{"n_kv_head": 7, "attn_scale": 0.332, "final_lr_fraction": 0.02, "doc_mask": true}
Each number is 500 + 50 x the weight over its row's rms, rounded and kept within 0 to 999. Layers, rows and columns count from 0. Numbers have three digits each. The size before them is the row's rms in percent of the matrix's.

# up: layer 7 MLP up, 576x224, rms 0.114, rows 55-89, columns 168-223
# down: layer 7 MLP down (transposed), 576x224, rms 0.089, rows 55-89, columns 168-223
# gate: layer 7 MLP gate, 576x224, rms 0.115, rows 56-90, columns 168-223
up55 095:373467489507555534459476481499474574472494601480470463513581470524527483474422458505455495520505551405411546459482528483473469461516498537526547454380425505524521448539
down55 092:571581481467517524511595543536534501562535433535470522476443530448545476503476549468536477482565459513519440497495468592558495525474495536443445559483485517413473565403
gate56 100:582466461505493501513575485462486413535416474500503486526517486540476515463460534457525429508442540529379514499530529547399571522479557417436506512552434403466518440501
up56 097:548586454560473550553534432491466551526468495450522570541420399436530596571522513493557523546557542542502500485470377498505534491481481550437483452527445475545473581422
down56 098:518452590502500550471614534514448604546536530574539449483526503483485429476517504536477485541560505518496529561459517538463469539542490446584609445496492467472501515463
gate57 101:573420419478458474523471610484513496496423465489484456501380439609499513409492479517473530462467547509520417471513451522516566540513392447555585507515485466421454393524
up57 097:532423544532525494457542439471505524532439456538455561470483522458547627547493426536429507502501478453474587565524461490546510457552488534577535464575443449547419428507
down57 101:579532537584566433520517498417632529459546484478466615522513488496392606519531536462628497493487481530509411612571385521469568454478460463484379547446562491524520463533
gate58 098:470519500422495520435513462474504580588491491511468471447526502444513545444610493474538412477495499456473531515544570498528435512491480484489480557486501442488459482524
up58 095:458459415573496473471529564526534475488567523467520508504512539411451466525462372559521504451520476446473594467461492512457543489596304504586525557517550506563481442499
down58 099:536585418526486460492519519524589527529455441509501518468489446496555441581532468452562388430502473518461498481593529534629580523476406435545520466479456499511416505550
gate59 102:546488500400526475481570536505468486473529504472534509461526521430518488544454483479454492481506549440427555533493537496572436533456568499510544474430504478357441482491
up59 099:494469508536469452550424523554485454421562580483560488470486386591515545527477483494506456531574533489461511497453384479402533434714367481553464619471406470537534546471
down59 099:488493449555570456542497563507459376512515455512493480524492373580535410548534519481544448512592474508480509557575621482505532497388496522510500474499550573465541459540
gate60 092:470499431510580441569561495608475484630496516425498493473506560418470407544530478454477470495531490567531543476576530498520502591450499529497487529526542553545511599445
up60 101:496452554519422513544537435517447450387529484585560472497474566478566627567487546459560543498558520463541436491511476525450512552459536492482539566525591523444440495444
down60 102:401575396583468401530460558469492513446473461405445602448506447521567517502456447479417524505407475493482505463546546486527542556491508449458485446473466527453476442473
gate61 089:440429491533523602412418489459575472461494491538448531449574375433539433510447469511519467516439502486537521470531548490502493465516518520463470420406437396374455458484
up61 083:515619588499595480520424442462457536388478516461468466516538529606605529494530559452442509471521447596602500474459480435484440437481549465501479545480459479581469516526
down61 079:485411419491418496439590435577490495521552521569458422415476529469446469424530513579512431472517522415461528501528487504493456606515456502455512406441591540473418486454
gate62 105:492460490552466525527519587435495460482410534444514490563390428529570497513514437501518506541503519406398402591521406482525553456517456520548578487482619558479496502503
up62 103:511506580481483506481468500501527515483455527520512491497477502524563446519584487435425409525444500528540436468433479459487449464530493462446489526387434511537370401526
down62 100:429544499460606469543493543501492403471518448474514330493590509488547538540555494475448494467392504467526562431530430488463564483544602522474481479487572451448426496491
gate63 101:528496472536497497482533554476453471491480479429468532493510466539557548470507585449507565512442521502475338467523488460413521534517504531502466490492444488508519457559
up63 099:499500504539513436597583568537501373590519451525460515586510429372480510516476590434506526554444457566482433576599532550484510453498553517506488556443476500512522435426
down63 098:488494452544498569418478383464541622504578466518563554528558583578504420454482482584508460523573498469514489461415498528486491455408466503452572494579499513474528506495
gate64 100:476417432528445527486494665520499467620479589472448496568453520505454419505440523535462535565471495518438457501477420522595507493537516501449535535427583431512468523448
up64 106:533549502411502493405545580574571482552479505518485538470503382533492494440441528491486358495506478504548510635488408558503489580491452579517458451494560477532490488583
down64 103:486456553419467503563511494446439539472404566503464590514577515520503594477500565540429485416499491527531514509532488526476460495542506549611503489482538514453417514510
gate65 104:475525473441414479515549530483513452444468479541540526592516488527480508597463536457464469450452542455459466666381446575557447532502429448516470495489444403479572436452
up65 105:412520470533407496400373439506552479498425450506479492503416554484489517552484482523481548532468530487457463546471527633564485528417552565367476487547514449517540447431
down65 104:552482518584472533437459528505493547508515533498414473425438574411512465424470531555485541454520579511491456374526586501450472552418467547485562411559522540526482472488
gate66 095:531432508474517531590551536568505672559478487463534516483571482520551453564499423461476456480529488448504529492488440545502610511500459422556493493431540522532523557543
up66 095:486507526506440534527524480414411518574483542522527536508527570558495567495403496487445455518467554529517461462528492475504527502512448541558418559527495490518539571496
down66 095:547507453417441446406497506501466408506448391574501390545499378500540448458472526443512542556464412477577464542431522587543503482491503586539527514480556447492466515511
gate67 093:529437488478556530472511404549550456474464477547412503497445456507539464522457401489515519479469574561527511475591476477537435606472363424525532539571487485413434468472
up67 119:590578494580527484401443493503505594462460439544479461532424451402552433454509388440708450547456531526522498458532506537479467552469464433511541513567502411495506434474
down67 105:481481546566475427346429542514557530456460528529438483534481528430450476484452476489571463490503431510574497529456475507530476500440517474401593443560453495500435450464
gate68 108:498494569469491455399518523541608485461525545499478553516468461496561489506480608491523507535506482480492565566541556548585373551529536554538463423538575547586517576465
up68 104:519489517524482500478537498485421438548516466445508512534551537587512585620495505477455541500493507670497485580400465377509489399520504541469448488475463491546418565511
down68 106:529491503534510539519502544460569471486456550436474542509505487455551529521532459502492499513488421474393431494474410532428535511539446437537481513484538382446432516524
gate69 094:549364509467573575456432439533446407507455575497479454443444460508504524525481440564513509465493537470433540482506429599425566528555502460563499574450397534542563447447
up69 094:414527607526481477553479531540454449432449520505486484608520518590394507631554414535534591566455437442513456543496468524513612542509447414522463476545487505534499569365
down69 095:496473451540469499534527516511470593577476369490500400503453467495538438442492608485450383548528438467500544567458590422514532467465475485514483429454518475426439466577
gate70 103:518424453460443499509492390575487360567485455479491527380494481508447545458517473426443441508452517429491513444520523496505497517517539482477490540481458570410470526427
up70 100:456511422536446477526476557564537421496494564605468516536534471407460425513545415376479383451527461607529570522488515573557441522518423507542521393466614589522506537535
down70 101:455514523492399672487374543509544487465426587543596485483527625427555495482448509491404504576472540500489598454519540582511481461527538441501416527474448564503475542406
gate71 093:534490569483577422549524443506554449519523540511468531454565435540456358523578565506430428417503534487445489487497438451627509486483454439524498553466570508458420501451
up71 095:378522457487486542554569513520464474395490461500455471427461499573468566444466520438649567479551503557482487399468454553455574549421490501438421526507483541531438425577
down71 092:516490534481447409533556551433570458459492475604581676616369460478470495522440483506529423565529477555458488413517412553566481525469496478537571482451520487489459545466
gate72 100:560412505496605476414435541554576519473499480503559501437497489493541533589542444472612467465492533620520541481434509456548527528562471514559472513469562473498394453455
up72 094:565490491531450583565519478475570528432608522513447484495445457415477431589514606485577484531471414517448519467559392486481537520457424488349486509504414533531540527519
down72 096:580504468462537449507498450535585506486447460468537454498501526635558517447524368474502456481451547419537499563474568546497602504492526661520507575534565556444462575507
gate73 101:448509455458584514526632567560535504593536453504577537512442543458558539439523561424527527460404555572510450637515510480493524523407466453554381469563511482554417446482
up73 101:593572458484514404471487504492483566466452479558563466515460425447434570490497443444533563474527529504509542476607436456545435469504518442460521529457442496457475434551
down73 103:467449440518442557448516544496404572540522474529476515509543560480576545425545527516504488416396556476470491578563539486531506517512421484518434519507538599467532472483
gate74 099:538534509407484475426484528499522470498447438529532435607351540476469454516497473475509528504528511567529487556532439507522447595535580464540477540430454486580505489460
up74 094:516397434546568485473516527497453468572563490504490476498547546519571590548574502509643586475548509577477463498552458422508464370533561442463521547617471622460494564429
down74 096:470558602468532553485524553498595442515441519575557493388514521469518401460478553558525509501534494429559465503520565502447584639415559581506528474417509482440513499430
gate75 111:510464515475542429486585523579465450508511467464441481531471483532538602506491508382532522506427538491483547421484480552571533520521480524493537534494494515468382536519
up75 132:506517485452589502493551459408459541514481472484554501534474568487485467441582477531501523585542447574432421540407452523523488499523431463541494496557544580563475525491
down75 105:559500517468455498543564473446525534503378475558509500563416550527468540440437541680495550519551497582515457463444466460480503481483475496463455531503509419535511443493
gate76 097:453514446497515498484535512592485497425448476483496493510424423493478416454476457512508408521485548480573464490423404574485527494522398499512465463502490502415596464496
up76 105:538468432592495457531405521473579559553536590503548537494486518579443474506498451471471457413548489510455564556475442530462466551517652525491409498438525441564492426494
down76 103:480446483544559469497477560483572581473499604497501459522504462553545580445540472469506543520495524491491564525448523484494464515519529597418502504397476522568511474483
gate77 102:561493502505502635454454468529433443488388533473486460537521487577519515507568501503470470442527512576483498502392391518461476508469435484481503514405484500484458488455
up77 100:485509381495483471524573487562476418547462532520530490523426528500520490469543580525529471514502591538444484398428513492494573606504479540507561558510508436551604471496
down77 101:520533536438573424528465502530426559486474475560446416502495441545371552461477548460462534528551446389488468410474518498549494527560590421516439529596530455402400386468
gate78 106:519459457513460458459531561479472442585422428468556478488465508451531524538450508425451485511517555466440494443474465510528470554496493451458593505506506543514460597452
up78 105:556525541472499515498476569548433450589505546405516551546510533502486447478541427557609472432547426535499471508492539513446576577511485477554448551540554465378456504480
down78 105:476505535603527545456484512464425518508449477519479426525493437524429493509500510381548587434507494485407515490488489515553547476478504521525487472460506562480445496477
gate79 104:515385539441534495446571517581470409474472436376495569344454534515514510479406472437504577536533567549417503487512524482480450524520528491586503504518568506519491516536
up79 108:559551520488418457384496568510558489518519499503538483415547601473477509518500469420551473514534532519497515503522573441507532517523487510493485538463519475455523568483
down79 109:512473561463468566535476521613464470559559489520491524475542580487574528516360557458452467577413545519462484532493446446531466492556488500483542499574514576482517506513
gate80 099:470532434532445493494495497485483377471446392535507487473582458513494516420536535467481505516396582540487401522532507549602424540487527460515501430589467536536459430458
up80 099:508400551527567532500518465523537428602566452579492541485570447552536466581409404465535503591547495457460593432501558575469518451518554515492465530486537388468620446479
down80 099:513539501522524441543564487445474492521453535535406594465581539481462461447495534468506455571412472517456462571508442510509457402467473541557433433527618495520523473491
gate81 100:424528532461449385556490521521476525429519449552497548551453509489510410570446495403490429500428601517459545485398451494552506505505571539430546520525516463507557535510
up81 107:509492458556499575428553527492488501507535456493514452542455413470545591461527522502395502457561492515486428595549630577459489524510471522547433473472478604540508407447
down81 105:566518497528442419443562541424429514455503491550523509437393536536485483518474473398425451517444513474522578499456541586435530468482604551467479519453472427465595500546
gate82 095:567477377484477470450391545483471506589461507523538489479447491410462468535452458434479481489546569499464457593439554493497558473519472536496430486529556480544501539476
up82 095:514524451526595562580555540492395478432515498470458487475497443497550414557501454448503584535487445412537466508497413471399505441479534505493437436560481512484573517497
down82 092:489466507487479505577560453521485544525531464470475410523514481595447524417470441501538463566479527395478500517397400496492529481524551539552482520495441505456478448429
gate83 104:496384483495488493395480642536485532506538461478459575470525532462526516569439533528491466462466580522435449472465440486519476497428500495488409642484548461472483492453
up83 109:495483489501573442456447487456518469516586534551595531568501536461481441474546520569390442507537506511552520565486521520527560497537552418515497572553456435459494560510
down83 109:501488477532362526498593433546476536534519368559483429585449556456578417477493541497491458455518616502541498501454505488521450549507414533500555444500503556511552466467
gate84 104:514453471394498454446513545490587445537458490552515468493495420441495409504484511417560491492421521532535494567569538593417478429491534578442482513529519467400482436462
up84 100:481570500495587472561451494506436376547451451465544463537511573500596516539505512486451477533524504622587517419501592442440442523483499474524542461508514470498614523436
down84 101:534519446491504475393456495471551549535558461550510526411524515489430491508554547444576561470466440540508434546509534536465476482501479552489600531492522462532457476522
gate85 100:520525475470464496492561544503599417605528425461436508488425489517487494502456460482476436442452527561383489534443481504519511508478377504513537434496443324507468469520
up85 110:461531558587362560531481546490395527424529483515558522567513523416525442508470469475496463544454537477495450458448524560484469557545520559467491560494542432397491508580
down85 104:393531425499459415522509588463566523500525425521510517399455480532511445474447403479566522472506521527489465493381488490458490543477473456482481448503465370551474440559
gate86 100:489496458500452456469546501527454612569469481483573529527419535537478523465503460400393473453515497493416532460546445524464504575474429502512530497525479552461588554523
up86 097:622553459429423447467584348438515496487511526539480471505540497543506568560477500526467474576483544496527508448520540469509587611450539529475579517497442557515473517498
down86 099:496503473529543542418549519527586566496469487475513522540532462540585469525488501581430517480520410521414502522518436469534541520460454498577596492538520620498452529508
gate87 096:480526510461434466480518423461531491538517438473550517494442635524583541503491527527517539542479530527541476553466496474479439490484534478481378555518586482550459603533
up87 093:538518467484583561500588459426566462498514498576508516489426496434515413548533499476599461562479442486489502520506499600572507431496478486519444499491534552523515520438
down87 093:499382519591436476527559447452442518513481436477453445458471422496505551522551517519416496466482486545555525454551399402481489472534546531486494501464496452471464436571
gate88 109:534430488540483433434506502501501494457510487420469500512438385533454533441465509433465463478526500521475544551573489482541461605447444493491524499462530535459496588497
up88 116:534521466321580510422553507578464490541486491496437446597491550488525582577549461539475483487472485511592464458440481496526489626482439552517516493613577467532521460579
down88 114:447549417511492479558528427486592455482500469420499616493414524555377486454531520485505552474487542599578548457462519473617464629440450483526441517553503545529561499490
gate89 103:570533483548559432508567543480532475489431445484581519533518550530526520550536475469551438471509555538570580554418476477533478466456548495535502523535469517563499572501
up89 097:503396480511525488550546532584439518473510510587506483533502492446534395464511486466483430588534445427502508517470524486516513552435426510569504476469462537560545532466
down89 100:486573492475485512496533512501494489476484549442461543442472481629481555376533533507519544409483496537499561455443455512467498466479588586477367578478533514434432514414
gate90 101:476484517414466511418578545532463556435419465574550569495414479550534500521556437450488452481392568463527529487496466383478474480572502529461511490531512469598595464568